Weights of a small transformer language model.
Size: 2 heads of 64 (1 for keys and values), MLP 320 SwiGLU.
Architecture: RMSNorm before each block, rotary positions, capped logits.
Training: a variant of Adam for these matrices, 108M tokens, 6568 steps.
Each number is 500 + 50 x the weight over its row's rms, rounded and kept within 0 to 999. Layers, rows and columns count from 0. Numbers have three digits each. The size before them is the row's rms in percent of the matrix's.

# layer 5 attention query, 128x128, rms 0.102, rows 17-53,81-116, columns 0-127
083:468493513572516536490506436505445464456354533523456514492454538448437500503466487406399557496538579485445540409482484560465552513571499466526617460505560472469551529518395548468431395515521442454518493506460546563473531491545612524546559538505546527455432578483434467463432518523544490475571489506542480427466504431496525507352466516489481511428407411557518509475454504483581531533557
154:388531375530539413519418569522451541583450483423499575502584528477506498566520581580474459460507506452472534474448511499471429457492479514445433470517586458524448546523565457454539535430595543515494473508570432521531564519472385596584427558553485480475489504544446520528421520445522437497508493532518423480531501405484597451520532499428440493500508520436430463475561491498552492531415
095:553554610501472515505444495447587480466544415430478474464548412524508493564450436492512557578448547504490380505489489525440508449520482558428480594575621572496552485563523476513518592477470494551420459501490565445543435456519481468489477573505493534578502463535392480573462480490491530529471545533527524475486586483492469526552543413462589517582517481428523620521395556478505534506438
084:535556501423405518579451498502546502456629471461549488516425487564406548562447448474622441597394540509553458509552465409505502568463506527502483449560532473447511552501558535509532483519437497446472435515510458405546457487480454498531511501504488414504523552551487572478490463495460545457527611562511409520568570557556467490609539514548498479557548504540584490436516547472510587462447
094:504472429471552403576465507459487546549554514538427429569536478513500495580527527575387468433438519460487609567424539490540519475606511450547515470513524516455483516610519412601534493455483485558529507511602461486490476503533474521439502458521461439538404470490520490487510457483603492524491449571439498438466484486553536466579458473469504550543562407540485355470468570582479474480436
118:472409442563558427462490529417532474558483458527478473484591394504613519505545570557458467510613485464530407571517595490453493471482462513385466486477542539596463434506547533587510614527541540513499485497557509554562505411490494519449520522461488446514508440514461501528459467488490398587496489450479554506594456455486551397517512437446475554544469475475426428548566538507513474434492
099:469499491514419382464533494486498458537505412489418563476539481459474456496477529436486487459567548565522462476485518494515568492414474508464467388508516534483461545565529614510503517559549529604579552457501522443519493516441551440483392473469589449452588558607463568470395596548449478546644491448501544510480513538469450523503502464452446508486504502429536550593584554521478525504497
102:484500461471559530487485533439528496508545461527535521497509462458477461495441488507581521552554462485636550458552499451470644506472454536531461482594510552500407490629560506546450479566559541598557565489527405540534465538481527480482480499469464418539476523507457544549498472484434421642545554565450476499487430431494546458545548477492432442502574570461408471590504539549447516484424
096:594455544476470508572462512525418464530594531451512429493502482481540529494509454553443499375463467511460443521479558533484355509555429427531614592476498539526527470490469477501587505447469515465426490522507550507509487402557507533454425545512453536511471539463539530470452489402584521428409517490540541481529554548511472503594468472480526604541481430498604582417469494474551420457457
098:515515531532503409493522446492432498470497528535506580542438577500384499515561589469494510598468546620374611546492484556597620441483495472428427451458538443590544523520484449506421480516490500492478555461483484455520603489498492437490558421510556423486484545530559431513408510584481511462565512461520563469516592455574442543441532543524500534507525478479491450519486479491499585495486
107:413401560527503492418393512429572508543491491523482521600496448526513468527600490475444496516441529439517480522518525422403485529550586479437431464564392443512503447422581547623507514504515482464462449545447435437486505427433571509544543568478532507529420458457407516429505490484540555490483474483503524522542532491538477441518547481494500550537501420634586419518454521447473525487470
095:459567446458415485553498483449521512500545580499415503439457522559483600474380504532560487506444537407465499479594412497428403474454514491477553432520486393467547470506531599485521476516458455516399456480526420538512506553472541515612486490532442438559531466503470606500468471405489582504555470517430411479580484548558501470576531455530487553596528532531523492455483447477527513480563
101:435447474581463481465515481505487583551447438527556516442569467543587556568560610528515483497520499530568406572566557528489494508525406498520507432470572604509463433408579475468534555492507539507538487473573537548494527455483440559516442435499547546519538477517525455547496514475472514510512446465448608528578438452452538418512621491477511434554417564520476474454580414481527402447491
100:545527553408504537558506491512548415438563553431548444546439518519453501508439440532486546496408451451460505447444455458548473560524556480587491599559478477455597543526434448471465494442447488470482485572469497507480461548524517503506613516545403508498539466410528418502604475528516573459429522560594501525439585529497443572456467560538552412481522490569513481408429548529551479532432
095:539448460424514498472524510518460430479480575461511462485471547490573457412465402468479505451571424508496576419454558409518464525475468356555584538472438426573428493500445521488471443524504513527531603520486489550516582539440618522458517449518507411455477498498518518485506552445472438472422502427532473460435435611501525531409398542555447525483534440500489410498544548534529498545520
096:485560552498475563463498532533456544480508419441450461418465497476454460561469503508514484518383375407497560556578475472516461484507444448595437548540549603444474509483469492413454506464522521491545488530478563601471477548556414552605436546501518533523451489483488536459416524410540518579512502531522530555497544482504599485568548429465486357464516496507542556560492427465575439478505
105:458501511492491497562519534418571496641437425479508353469493434492434532452469580539548435514552455560425453522521543527486505484467576486548471468434538521571550450442522509557468493517517488550569544492509504473603517503496479414483526445494459407551515430526540557509520387452519484525453462512546534544619496429519519437509590487449454505504473557482503436638548536498517581421485
111:433479500502436482511488523481551562486510607451425599575539526488530486485483438554426483493440555525491581424437494442512543566427519399404535476473448340525505543528513546535415485515571441529543469455541450504537525503495528542491560551480493494477498496494505510451438555597451438435623504494600426512492526542499454460476456520475483511539439451457459536521563483439382586538554
104:458518450453522438496471571541503463475468482443473483384567523470492467539510506540530542563420434416484444561546498484472453413474484475607436515530491592496481473549525406448497567475464532494499533437600489563448501486601345545545438464524528470455563500537513604471428498465504454596447500451440515528511522448492511503564512429415465507492529513460499588623463530518545485454417
089:567501537454531502455581467463550446586458514585533416529486447500433531499532465451532475531582473477534457495556478567465480381423579525487461525486532546437552407470473550616489500535479494448486512499427473423489399566435548432450568498458509469552555442476492501474552438563412522602414420510509577506542479502495500504412493481510528468463449483563506393528422529564511594455512
080:499535485443458470507432524520415473470400407527485478469519485562486515502548442631498490597496489488496460548502410483489396464524469567592454508500525546523508593537536369386512468476491490534524418493554539553392501519577428553487450488491441577483540485540462495517476434437571439506403503522412429482534464490467505498479534400449528438521500480518458570505490499579520409564456
110:461521466477565506535414532490480551504558452467511511500492494408493523487549553566525476572413580429471567521451548484545414548511482604493518506536507433575502567497559461456497441452547511564473440500512503484529564401529376571489448479505532434477535530538501414536392484397531419412544591553539480461542490472489537466539523454389409449516486554446398519449528499474518445496431
085:488476479520527387594396536551482519509552415407557577491536549435501444510524540530446462536435555449465554567494516391475479464549425446495455476487567482550513489550479410452607510400531467523477479481529421497476580483512432553516469578588426517474445497547493507501461548441569522536451462549389407482494514509498467510560421437439531516432507518533466465485531535488530509617437
111:495446483538514371573428536485488508597521442429510539597551524417437523519534509562478436530459589478513539542458546458514436386492485505424407531447515424511553552558528470519573527456608496587469533448458373516493520523495388559495505524580519474508504512577532560507435520438472504509498496508543511517489571419487425497514555427444442540487472458499407414514494525475475505484418
101:517408527543556406564514478464458465503490494432520553619524533498504527561538607588390456568525542578397523507399574597513589498478516505444450483507449458505468544505558492488425492487517499460486560462481535453542603435532442454466501405546568491479478487583560493436488498486564464510558515485546497522509503440583445519510555450470515511500409450514502400538574496406492503416488
099:480510457536431397588436454545518515531492417468583582493548517496459438459451600519503479562527479372454479610523548459551444546425503540474429406450524429552488512516515511482511561505541515503411448504567472563537641515430498520527568479480587492424557564565490441528402532489433418506500521433458558468523606510425486528498522494506515560538554496468470489519508523529501511500434
095:541657517406460579466542513453530508408493499569448444434459443536451462472449379427511571523488455467561461373548393436510519531538591562535545599531533537503577468431454505495540534512492526542510473517513560470488430557497546504538500555469422471543512462452461531513536444568420561482455471486483533435458509540476567531522453538547495416522504551459581595497488516533547511512547
092:490516500445504590474456550547509539461458466524481543546544518443592462498492427557483505549435473482564508416488472447485434526549445518552542574537461473537457566490530429370558516505541526591595396551491498485395481497488428554528449604485447484524489557456444493605505495466511482484454526568505457477464431479460609407489493499463457401565480475412439593447465477516535428564505
077:503403486563465465525578452516466526493405483413512527579570535466495499477512533554437496450533594466489527569443548575487512476480556450478486407479472443476459554503562460537401461524571552410464551523457465533571666425498459496482504444535511515408489562555521468507498519519520401444531560492533509534524450407497448477455603497512455502493465507465408358560520491480496503501429
079:518474484508542622439434537502491538466442520515499549489408461509530526496553472519446502528524471431465561472473513523466486547556396501516516522568475423512448545458538439377490416523539514500584414573420555514417460476611505542437527550467492418506429608418452467575445437508578450459519566498478449512554414502489585451535544536502438389536460473447498560452546475523532476522526
105:473537417505561428557396532535491537553499471466490628556542498474458511555478558587482462498442496508499557476430510492541450425416480509461391486550558456471425537595546436491525579471504554514479489475516459477503542541502389565495418523523569439503544552559458539508396474448555443550502485510484397501481541426463513526559559502391478462497576553405426522511555541537534519512417
083:485563580409536652454514544521558515441570549539494425499484425520452558562511380480501534399515462507588482497498462498481512514522531588547551528540456567448505468555537504514491421522422502534542518512570494597463383496588549516453540489488398436552586462488503491534590456480499539582485488525435520547492513454551496516585532487498484392449533543534486541553418470519529439521463
103:515455415522478434503461434467571550526466461456493545491588455584479494553483542484387360527474493514431568527453487525500525480440556485443519471466624437462404556540525459479556552479512476453439516510569492500591597520522428539495498498514530563497452444569419447489441472576546439508581402517485442444483557490447526568521500500531545511580522414496463456502565551540582546487429
078:552506511465466426500544505494578432557497398505481425506494486554547502503413504508504436580507428422441405515572611442564452562417546479506475487535457553482518414500491527474562657467517534458512488561541571495566483528455487485491516475460560538504559456472532476487481406484466572549515439475436577539538467599443511498517514525482597538564557484486530584514561563479510472380561
096:471618596460547623438511567514467494491460464506514461432513423461561537502419450521543576457534444448542452423466503457431439504537531583524499569524405584496468428525499490485515488549488405563507438547527493472448393435576487552519545506404442501481576522481461566562534512387470508556431423421514480542474490499507508453523499500460462456425524543493472607513440508520521487510576
101:503537594411516662454512519485515446431558546505528447536414498450517515520472387436542587527484465481628550485520490390429520530544460505518544563573441563508562477555484486498490411536437506548540495479445471529441437492527591457520565567452502497529480537449511534494556486562426489489484513539451528476449469506498502494503443528526444417506489547489539631522376566461436515510548
096:578504506402478524590560442565426428443589533401480514487415547492441482451411466545581480474425539441500512507568503467568476519429437461601604468611490452517517563495515549410490540489489586565581506528503534548449527516500519487494499549512508484445481576513494506457464537529416555481495550549502483510549512615487554594551516546548475430515500536465580541426561519487446426516490
088:475556477360420511616477471531495485491518434557437479544415539454487511478472441504509471515549586500456492547468452463590405470473516506551648435511566435429496423588461465511555467475522588522484421501589539464546498494527545438537517545489528471621419502420553505450429420573520554386530549441539487491478444500445503506559482476484478536507519492506436497462492520467537488474556
133:441498466517476420559477552636454546523522506471476587474558662432489494508510538563443478451476535461529548510460449510501492504493476514519429488516531480523526526516536458458501477389520534541432498509555467598460549487520392585569412550600477496437522546538496514471517631455553459447473559551497431477516517429455551463572551438513477516485492548376469482420508464521568457525425
097:565586560429439499501462516477518464484490430416441472444482529537416555439517487476549499532598563530551578479507486445494594518452504422465499481441543384535459519489515489535499607494583490527599440484416470475488482581441553445527522534530489445549400546500494553488414439522512497563530577544485519482478561478483496520451433526483444400566553466482461624612545489474422497536513
093:523439446403606553504449440501504493468603574431488496508487501477524563516549536475509493511472478499416599552571466448401579481507474466450470565467522438506418469542504569496456404518471455530549492409532380572468438530388523540507502461483453534488433476501438476578491496512455506492523503482422485513522552509617593548473519540563470506533612464507462509525617492546417542519498
100:440447493569491487481484496510438538498491574506543526525532511491486467545581613496431553423414531543456452447444554570436525470544418530453465524488464592464496507389523530593580470499475515489439575513514458389501560581478493526516502480492473508455575571530503609549482588534429547568449435453540538527487512395498576500519542536529517550466514611465535476509447457385521435542445
100:415477481581523514501486575459488558496446512416625546559518456507474506578590518511371517512520485463563463501576546540378494517526447600398428589535529533507529496442513459545534454466544520433463535526427511448548601506532451510573443539542404541544510532498513522554515520473542505563415545558461508482451596404469521422452448513484519537470471473527520486558448491427530504569477
111:489530488492355487586529494547468533530469475491426481513455541510456479472304493432548502502508506516602521537462511522570518463397540390558511504441509449497505561554499511473493514544527472603527390426495563482436439562528579473512456509513585432515470554438502441483493528524538475453528474550533517418536448516425401516469478386479455475539471437493449445550513516550438546510524
101:505489517537467478484528540435509563440495438491462447430521496580392504494449515486563568576537440505622512494524492543412567479503477482438388518451512507521489474537497499572422547491451444471521466516426502459434530625462574547500502506547488505545444529560506465471550461541427465653436481574486526488518591393463473503460501491481496498546467387499605510550465457518417459470405
102:488525524441466580496486485536440426463470602383500510562579524421538472457584562574428506470373504565465507553483587501465542571553451470498496498502498441547459469463559500485534459549563430564508565530585433452485470516486505441514520484477514443465543539537490490546493553470557488492477507516564493442474382476557486455503487557421481496546536507398456517534473493358531481656537
088:460514485495498507497466435543475405494446494578518594508380488469444446464554496429492552527497499558499510529549467531552460509463498497413392452455467586486479426539432400479493591501588514462460509434376561493477594474532469543507482458503508573374543469481531538506495525524397519429584466368534549505511501506525476459475489622555487442399512525519538496480520527517525551484560
093:421448521522570418460491505508469489485571509494451518483417538565523561554542462495519556425531460517440526522498454463456472458495468535409553482544438464432488449398532640568590380460428542553390557548547543446505545508471508509570566494513434478473537479466505497488408595487524486510504552454510503535478498600546577498553471489578469610404559482534521525453537494451460449536558
097:459460474504636476528410505423465527447541519487496541471452460490465518502508550492499482447484510437468552515568511527460478484526447526368543497550541460462462523550504617525489447480506500517475431526544405529554560526465520488477461484506535493567451515474485469529496509508384467585470517518437492616491583502447655461416548500538488621455510602508502594474582478485516394407509
090:407554560586473563533489508465552582519492540482686499454489504482505516563543602497558437446586445511497485474525515539499425429534504512527496481542602530477497460438458428525501478500500574480506506503448547421606631480461451489494550465522431458477525475481462505591494483437583419473545527546541494485512473459502567492453537499478484469499416563550402502547474477479629564545508
100:550474506439557535379508458513490428541520529519484517544565498519517492477600478506494504549526551498446391438479542424503577553606505631529500556439459507524542473508517475508559552491480410491587599527505484506533418520559510511464633517488413568448564497529452503499538559544452497525431449451530506549488565501655449527530507516495527410421574436509507551463527567550510506553497
093:557430453476576499489467542503561451452473480529459491615542482460515406586463404554438514543370493523492415565520592547452564547507490604505470588519460458549520506468537502434416481480431354489497480401542515493442454513565465494544567523467490588537458454502429486525546475444460417494457511526405448481462488513465471458435480507509574537495447499583494412462450511485480482494527
182:503549558545533524528509503603397555430560474475548500441461595531477495552495472494565554471423518483487520470567378440467476466557468523558499576477533577488457481459465487393601437439494496489559536508599504531382526541567502582590441527557526565429485528468541591514502596445502523498467502464453469496447513563505479520450479469518483494543465551527553585463463426500593415548539
110:533522538546450523504494519520555476450529483444503412422434530480425549534514540531478478405576412505459429505613480547483451433433639501494472507476577457507601412285458555503448536488425439443529509488509438510547512550525494489514555480547494541511539431479521576547545497514478564498369460474513538538571546528512522485469518515483485433487475590528442514552534526511497499507541
128:532412488508518521463467509461540493539489576491448513611542470398534533538536458538442463555529503629534565477405525506500516485481487441437408475512490372527509566544511500533394545548561490572500473438466492547541458520428504543383568498463548438463535526541410477519424502554463394500528552520525497461547482431538502497491484488445423526486542504407400467534555533478412604538496
106:503547538493542483566464473568444539479550475469505475482530591542416526524531489499579561519414507490467524541514439451439542465570468517566474621475531629456526498511494441396551459402494499558536616520584536549397467485611456504566454466577529538494472449465617534464543563476559517545463449498407487559476523535515487540447507437470519514489475521511572521488432393510570466527491
112:522478565545459538464520474498577485493502480518549456431417446623487449439492525480506569472534534544482434548595484564489502479446577506506521432409540530490530448429394618556553500503408491411499485500459464483501392489470536478510529487487468530545492475434465510516590460550478607505465439411540618559475534532462460516476447512589618449511504571575580532527513505477498486414509
099:485542492491498440598480502577440483471547431511567530440495607531492471523587498549559475449442501485473516526572453476517487509500434478563515520525522556449546502461491408389492552348502548533534619417507547534404564490601406528572431450613491507452505462511589530428463530401583536434474506498435445525495518535521495543543523516537485461528501557501513568543538488554528476527464
092:491488457447547514545563491527486513513495506481618555527505553423476593507563528497571382567491495457468542485499453455484426521516485481484523516610451432459489481534575414422387502530570481561559502536451523456522574521587491488511453446523496481482504491511623520479383479402536464440531553484495442431586497531529533540524556579439411472487483535413418524502587465558428497554487
101:423453421504604441557490563537520541552464491472494482527505578401447489572578552555484486504443523479441486572541479491498443443548465447562427572582529520550499553528514384455471491444495489509511506376580451523488554526515414572570492449608506545428528480576485534529490519411620470527511531524450461438524523425456505453512502484442424507498448565457412464506484482463565510556444
086:520530469594488441550513515557480563533502478502553572436519540444408522547455560482462433467498516491511488422590563563567492476364609442499498471482597503517506460433477552619471540493516504445447503498503511588571532506514466430487587501552518462533478530398533502512560524442622380484434503512499520517497542452354477506466511480510514503421494402485512475466486475533580473447536
101:515425534545553486534501502493508459517440520501501564521492451489463572492538480584434483575509524450486507449555532615458520439430592488473393441569452435551463446553492495559381516509447493417470402449434523462549503430469484510461569481500504526501418503503525522438457457502486355415522461480471485446492518520469533492426495541438563595472375479534489460548536493407502557458604
103:460534476447499392555547496491485493475479463429480511526495542409431440511327515446522589455526424591529542529575535467482591512544444500479476486516516536432486489607507518483613487452533525505487512420593457572514532540470469556544476432532551511434484554560511509513467546495477431552577502441450587483427504472507472440419447444498497575506451456541491558607482474515579459484578
093:554618526489466561480488500505458552419472517439472483460524496491466468444494498423554602576497496445503557478418401354492540494572481501436548518430521531440522541532502469378576446517569530537468533577581540482448505610512510560536431541488527416483498435487459459517454515539474568438451435460566500450516550545537492502610514479468429434450539523446540550445531523584472464536471
105:492547469504543471500508608570464518477484507452485514479611567428476507540537469599497464520434470467586534476496492433473511555586444492519476522542491514507511545503607423380487464441571438563533535541543484555504558507584445520554449534558424448458546507544509483505494597382589474443493471552474449471527492471532479468606551451419435472465443480408484497475512487545491438602396
096:487485565500560519506504512479480486485520468519504446549523500427528560490414510545533494519491509490507491460505530589526437400556514469542436527603524555515451498573474414482349450558483518503509365415475531489549530458487453502464519421507558492461563577461533541498468479482498423399514507457411529522507549479427472445408512522423500555552359429446410551510507518471510574485628
081:540520477473496528528552565518549504505507548477521467496463473469525490517511433576555459604478450459620537546529448476465491505477448499510578529526507449424518483588539422423408536500557508579570379517477460497432528480521512458496408526536487492617459552473596456483462470568571497364529510603475469407510477500561517530533509558436454560507520413561496549506566518529382475570486
120:483496423554513409589466533600394524515497506467478582500532625456477482492407610520448472487428575426525529555472495550472512523435494475460447493484463510517553500543504487459478443425528487515430507475469509607428546526562433565608446531552555490422554527517476427504505602470514443514487486514399456506556544499385467500519561439513488546458515457414504472452546486566487467473413
087:505521531571510572443487575443490591446518596393600505476520415531478538495531514510530558534470484424499453449472522502415513529565445560398469584494546469424550463501576408456429492520512457485524432532458433464494600517490514482497461543521492546607503504468506456561538502574486537525389439599465516532482559418524472566493594482473543516480487500540501538491445448508445430548377
090:518520544485423485566517412521486521527487473494537463532625541472571502517381585463379493533424616530536515493435476477521558436459542416540539433517521532436464499586513472467540499497504621505389473486606499528528527494473500521548355480527608467466483514530542475482470504480561480411568514459472504444508552538359508537519544435529506566552481509468467509529549520507524547480519
067:524466488480459508530490433527486376499504472515612539448433471587540514517534549420522481595421528480468466474577478405500465474487582478559508477418458496556463525488422533472541533471524516491619653538552561497460451565444550479495519505459542501426512492455483485455509430466520506509502529418462499611481509612472483529450489497599584403518500501529514564590480559545535507410542
076:497513455528448514538488551523412663462501517357524509515438558514474430460476528554510484482488461483546497571454477448495553495468516428510521529461555421475567470483486472458492489465522429602440474590544532511460535541550567480550452572575482472544548471494541421588536499563452529554403469516566472495514547499444491614537603433501444511490553502424568488473488420508445437502390
089:582557517476521505483544503443502516432540520479460387476499447564499467524476453442558557571486432609536603486510511449421568546601416487460480500485520479543482435541563507491470539536502451509524530521519508460373464570519555476443516502506521495607397469531463452511547437556476484555480459628442486492493485503579514471516477504465498440597513413504578547524511543539339450500452
# layer 5 attention key, 64x128, rms 0.101, rows 17-52, columns 0-127
095:511539485519443500551385551518522572493596554590480537511441560537391475587495555530513382475460475467530589451468475508464467475542450592578506562464508435571586509423535493485531476448521482547589469502493458478444576675418479506542467531505456458488500506433551483503463512477509453446507644571480459554487496535503507486541472525478520482482470490420519553463601494511472432465494
081:478570463534480532561475527527435563505502523385495525551512639559410478586560543540516434430457483505566488578514435527445456482519422504426454486495612549466458509481544421514511462421507488438471542562476440452484589557510482567555499511633415545541419494477466485510577598540446534493425538518486491491554518397547485466543591511534514444485519482488488498435495420472490454512450
101:479486557528517517482384433503524504446539521419497490611513497438446506455490496475413528459464515531543489533393509434580533501515556524534470539657493507449577455542533517548571419470439541533494499517499451583471553446501348419491481467545502545615505484441568514544581538445542523530582523520459538567493526495486555472589456489462537431402556592504467469474523498503462458462499
094:525459533529379464455584467503535471567470484583529514537527469503485478470402558417432576514461516610524440469488499546588524504418535423589471430531464541510468526565471529536528528518551455523488451428551553448519484433453529419485531433426550546539544554491510470471463480512541525535595439523509664410508463473450489586502502511535535480547481513573567518520553512486527626424491
094:448651503483609537483511498488465431517539550414547494567536566482449494574483487437541466487507510533407536543494547450500503434525483592497483506560492454478408517518501458493441417476469479464539525547582590422541525405484463551501538550564436596506456426598519447474513574499495523465549620478500415429514488455561539436529499501555499529462496413535505430441458451521569565545525
103:521500547496604573386486450452566531485413577382561473550499468427573537417487511504535475501549488505530446516561572482487507517469561518460426596588566516511510399556515410497450506561388508506537539518486556553570423391580462519528561545453423534524478450467463512532594481499574435527456461518471499451506516443565479470426513578453475500463486540554437456470535508510516499543479
102:471448475518519446514537462464507442476440479508429545476530482477581537364492491469520531570468604394427445513516486552465466517450427499389504537496505532539503406578505523501505546471453500446480495460398556570487540452448468469496497508426461583560479456507487541501525411501496447594558558543467433642560571499425555443428486565542549499478524581415472448482540485476445476425531
101:447546508521452464445480474461485552474524549397574514547518475337554550358480474432574447467490541403524453527534500522501505445388452459435522521535567459471487460551497501575461466530451390553572511540470450552580490393578425396518472511419564556490493396523517572509444535517484436571509528474534487531501561470475470430483495506452480516467553542476490448487510523469482539494539
096:534506514498585525444587483491522442549479373513480452501471417505480520531424480487465550499556497602522464531499563484563507576521542581579538529587450617460585457493411544514495496467463552436499533527510585430430488474420486550478582419486432529566482501481501435477531488484636542516519511520465480432426524496603519547541429522544550545464466433597460481518467550567470570512514
085:517478501512418473465508444485471455529487505544415500512563551540554473548459534444492474470444488472584410480526423460515570495438450557574519467363462477449409487549550511431442489476480486595445499485551586554460500552593487559553429533516471508484458533559473526442472598420490538495554524441504492473588437576472531532477621431609522476426528490438557455484568526547422460546529
096:559555446479604587450501438528539560558451457658546556514466534483485486523515568475519490552493547583447519546505527537573495505436584570596459549511509413544453566504572469455456515506623498476527470493503577570502435430421465456530546478547492479464507482521480508550468475504546551502550553539572569475532461467522511504440491538520527543477491628433482449382604432533516473525520
095:473482533519471520487450469514514534583468575521519479552576489524430508503443496447449498497362494588508523411464485551505488410434489414515394466480568509513414595386541454520575494509514457511561460500545486454510449484425522464587589561447534471501449545519511548518578505476561525473542557501499609421519442502502341450570510505496501576618535485483472440472515465476514548500505
090:592415532516521598458467390461545436521406530442523468515472448551552499493559462547477526579566453462575439538556478463423559466475539532482436480490548475497542418512492447529566508576447509484518591519471557573524378521589512457463520516429484516615523449521511495580588420527459521540361455465482487475487546416482515518515548542539538541487451511562561414491480471474465548524494
093:518556516474435497563573558526542505502593430535525482484490501493514412600512506509503465446540447595524528534559527491464425557586551538544571415572434470449497483520462555439481522436575560520484528440550490412500582517467531466416434458614567433454513549558495488454447551466581555405529446433486510458454430520484510556556470467468439443498551491564508552580390538461512529556498
090:401530432513401407543583585523447552443503523478504528470506510476519499468618510504507468439533544445552567443560495579480426500578496452487543463520516533472589497454463552465582549460535502473544475525473424470488548477486519611569513551558445466378522581519435472432481559477544415423528523494497501475514530555592404521440479520406466538468439497512444605533504503489520589494468
134:569496541484573465589369551591443526476639516457561468512486588480445507462589464578556488469460539509487558555510442462513485443535493491508451498481488410530538480498413499546505422426471448522517538564461371473480501540552531510440564542612515477451442490468507474413535528472571481452389517520551403546463557562506430528544461490483509446454527508475521496480430474521431484558452
108:520526509552509516519466488591379566562529552506495623476483525550404459567483540510521556517441527458557556586458544566576507559495433548495420504504483427425566467567434454477534483479485550415451494478488538551492432481407490621529545472522583466394589621468480507598482566509480497477486500432520427467516497464502491563449525500487500552464546581459541521452463478522521481589494
101:535500456484514436482548366479548480523481472542439520609549509532491501518496629509526432479562548463502407549526498590435467439454576490516429379455479478507418444520555570520502573512459526542469506447438612505510513556455502498507437424471535477483534546598494455445538513499527428541539517440443560472599480542468484523420555527587546496451519555499535412562595532456459499489449
101:481512484587483513506388604544425556435606515441513576443454540487486446535540489540491542442482506485509557534457483530503519489605479475474507544461506460494540442476419389531486444410455527374492545500480381487481520499514460601485482591642480474477450466417478550525508524471522467449407479548496431566442553451548505476560441555468501498438567513458512550430440460489496458540494
098:466530470444449501484514497492466477537426478541506547473480507482533521521536502461503548610478501537440480432450527508553534446469468440562481513598505489516406585478586510412402508523637498584503519464591551546543427490534504446521478446460494471553493526491518515510410502520542489463561528465543508410572393424488543469551557425414388538566401416459520444408568466519526474463556
099:509530513521492534566357542583440542485595612468457571422444622473501494574561557513485549469482532468463528508465451512490526489541446477477479484450503480509484483484488430479533424412478525413493540520505379538465483546576461539515506528610506510498486513415496586525449575478501507447424506470506463591511532445510488483549505518467483509448534476436571566378440396499493388554490
107:489582512589467560509418516513491537470554541526409589413494519557517451492441514514470521391553444495496501455448446552501580503556462482541544530398519451550493428499404462559478425453464466439491489452538385533502480565440551517507557534546485493524414524410466565557439518426477452482541468489522507502399485451527567533498449570534527471468633442437538554470460384515512465517535
097:441525491555482483524398550586483532463555605463519622499531586532488468534546524462446495423483512502473545475467492544429521434581438508506421456514514509483519526451491472484558434359461566389455556477498437487496563495456458602533511550652458498517495473490434510513489588504525518466445478490506407492519488447537501489547493523549487499471572460480529508407477384529572422547423
088:468559473567486522488401462483551564444527540489509586525535597491518447559540557546508487423439520512454525567503452598470586462538433426562419407528535473456467524460558547453513461425413568440454486438477456559504532525454480592549380533559433460472445434529464513511468559555474558478424512474466458593535462457518464445546547500558512506486545589435538492443469473492537418522427
100:444453505543505528506474409481553555473470468539484531443530448461587477484393552471578466480544456416503486552539510563527531488541529472551542455433518497510470440520464542529542519546448597570491448475537458665530445436481633590522416511441446478455503476500508487531482502451409496494494441420490593564572410510543540560516562556569537523407563552478460506447552516528487459536431
106:528490453538444470496468498534458462478457469462451546603544583499451462513494580444472515586446599479535455501471358500435515530475455417602488466525536565481362500442546586508489488472446482442531569513445585533490516561443430518605489489499475418453492554522411510474409536465533500537467578503471467494578449487533451433487540516567408421477536507433494445507580511471431495503486
103:528395544474548451496495576562500454586489464556560450466470467499547476487491431548528472543570511512510532479463546390516451546463557563520527586529437524598543542547445554524371587480574447411532509495533466445494525479499454421399607484483548582539487542500520481503570431429585462566512513518506545509446489543427532513517407475446516482539506432526476559633453545507477512457514
088:507502528494507497535418603567423556539524508370556538459472564542522461506532464554512477442499509500481559481442462439470501553576489506441474548589577548507552471495479442542493473370510531389479528530433383446489562512524397615515523551646505559478503496472449470523538538514520524480434499504485413510425548440507496483530522543461498514487581470491469544498399424559546463563458
095:490529429495400470593524404533515490424542513427471542467560482579501469458519588559434360469473494438498490501472421560448598539520474428502491446391578482465423578462503481556540481459464479469572497510502550519509533551471529566538446602476528510493467530534424510473430553563471478488427514502469403503515516473598429561535493524567532498424526575466471471506572544534545423536441
121:504511502596457474502390551577441647473558585445497627455480593497486506487552480550476458486483503491474487532476435498510498547521504466466493562535578436570580459533473462524506477421522498464448543500502356527494536552522471585582458567595504489442478518401430531520489532488508463511471494586479472587485553478497509431562464566442500491478535442474477561392481421523505423534465
079:425560542497444468530464516502467515548515474411575546504590606509462527512501540518519472478457519517469437513519486517496442470603502425451478520473549567520394537479523461445474477383497545404451535547453471538502554411523412624559428568578437545522418415502505524515558533492466476467430531484454465563574476427494491439544583490526596482503508475466532474450423421478562423515450
082:552504521554501528478406572490496507581529590459572495481538478442548559469499373588557404519541597585449517523473560499513448546570579516406465561545509446562561526521431491556445476524464501438525592528499469409587504406552474490521465558554550470482460463513509565509512506435480447533488509527493468506447553443472404467542410580406509504518530446557545545441422497470559519523506
082:466475553554491539576473465509481474438496520398567572599520637507380466518482581497517454478513496485413521535464430476458442525568485517456412481502580522575445482496565473503510464396521526489574456523550498504464559464513523552517443588525405505528454482437475426495489557495371501454418547520521516542570525465582541524588540487544559460408475455469485485464534529540548402456494
180:521415527476508520461635451421578423467439427577498408482465414489586498454422469445511538590540451512511460490559539454525519508479538488532564487513427530523478459533465512498530572615495486559494474456538589521515431492511567404465503405340483527548515489509514474497537416490520540563497472466481590466500466563447514566458499500495511509558461501551500487579521589509503579436576
095:580504557533592492462406574526500565603534539487529484498508437489522582469565413568553472585550611468380518531443541539426447550515561585419581601521480492555539494551457431519489454517515496405429501540492454512557509442555430519465552483525534482460495485469510531548574426412596467505445495525496510500468499491450460413519488558412516504519488474507499523391452458461508455502478
081:488418492535459445495520532510475508539550525538520534511481452409560530363543453503547548487446615527569508454473554534529457511452519502500574608594466484527551561545442519495488505531500477499473448470463360447480523456576441448472441505507573515410590517449495548488391493476579459538495507524577504569411581543454434501510405504404454582491545517477501551550526554513466553442532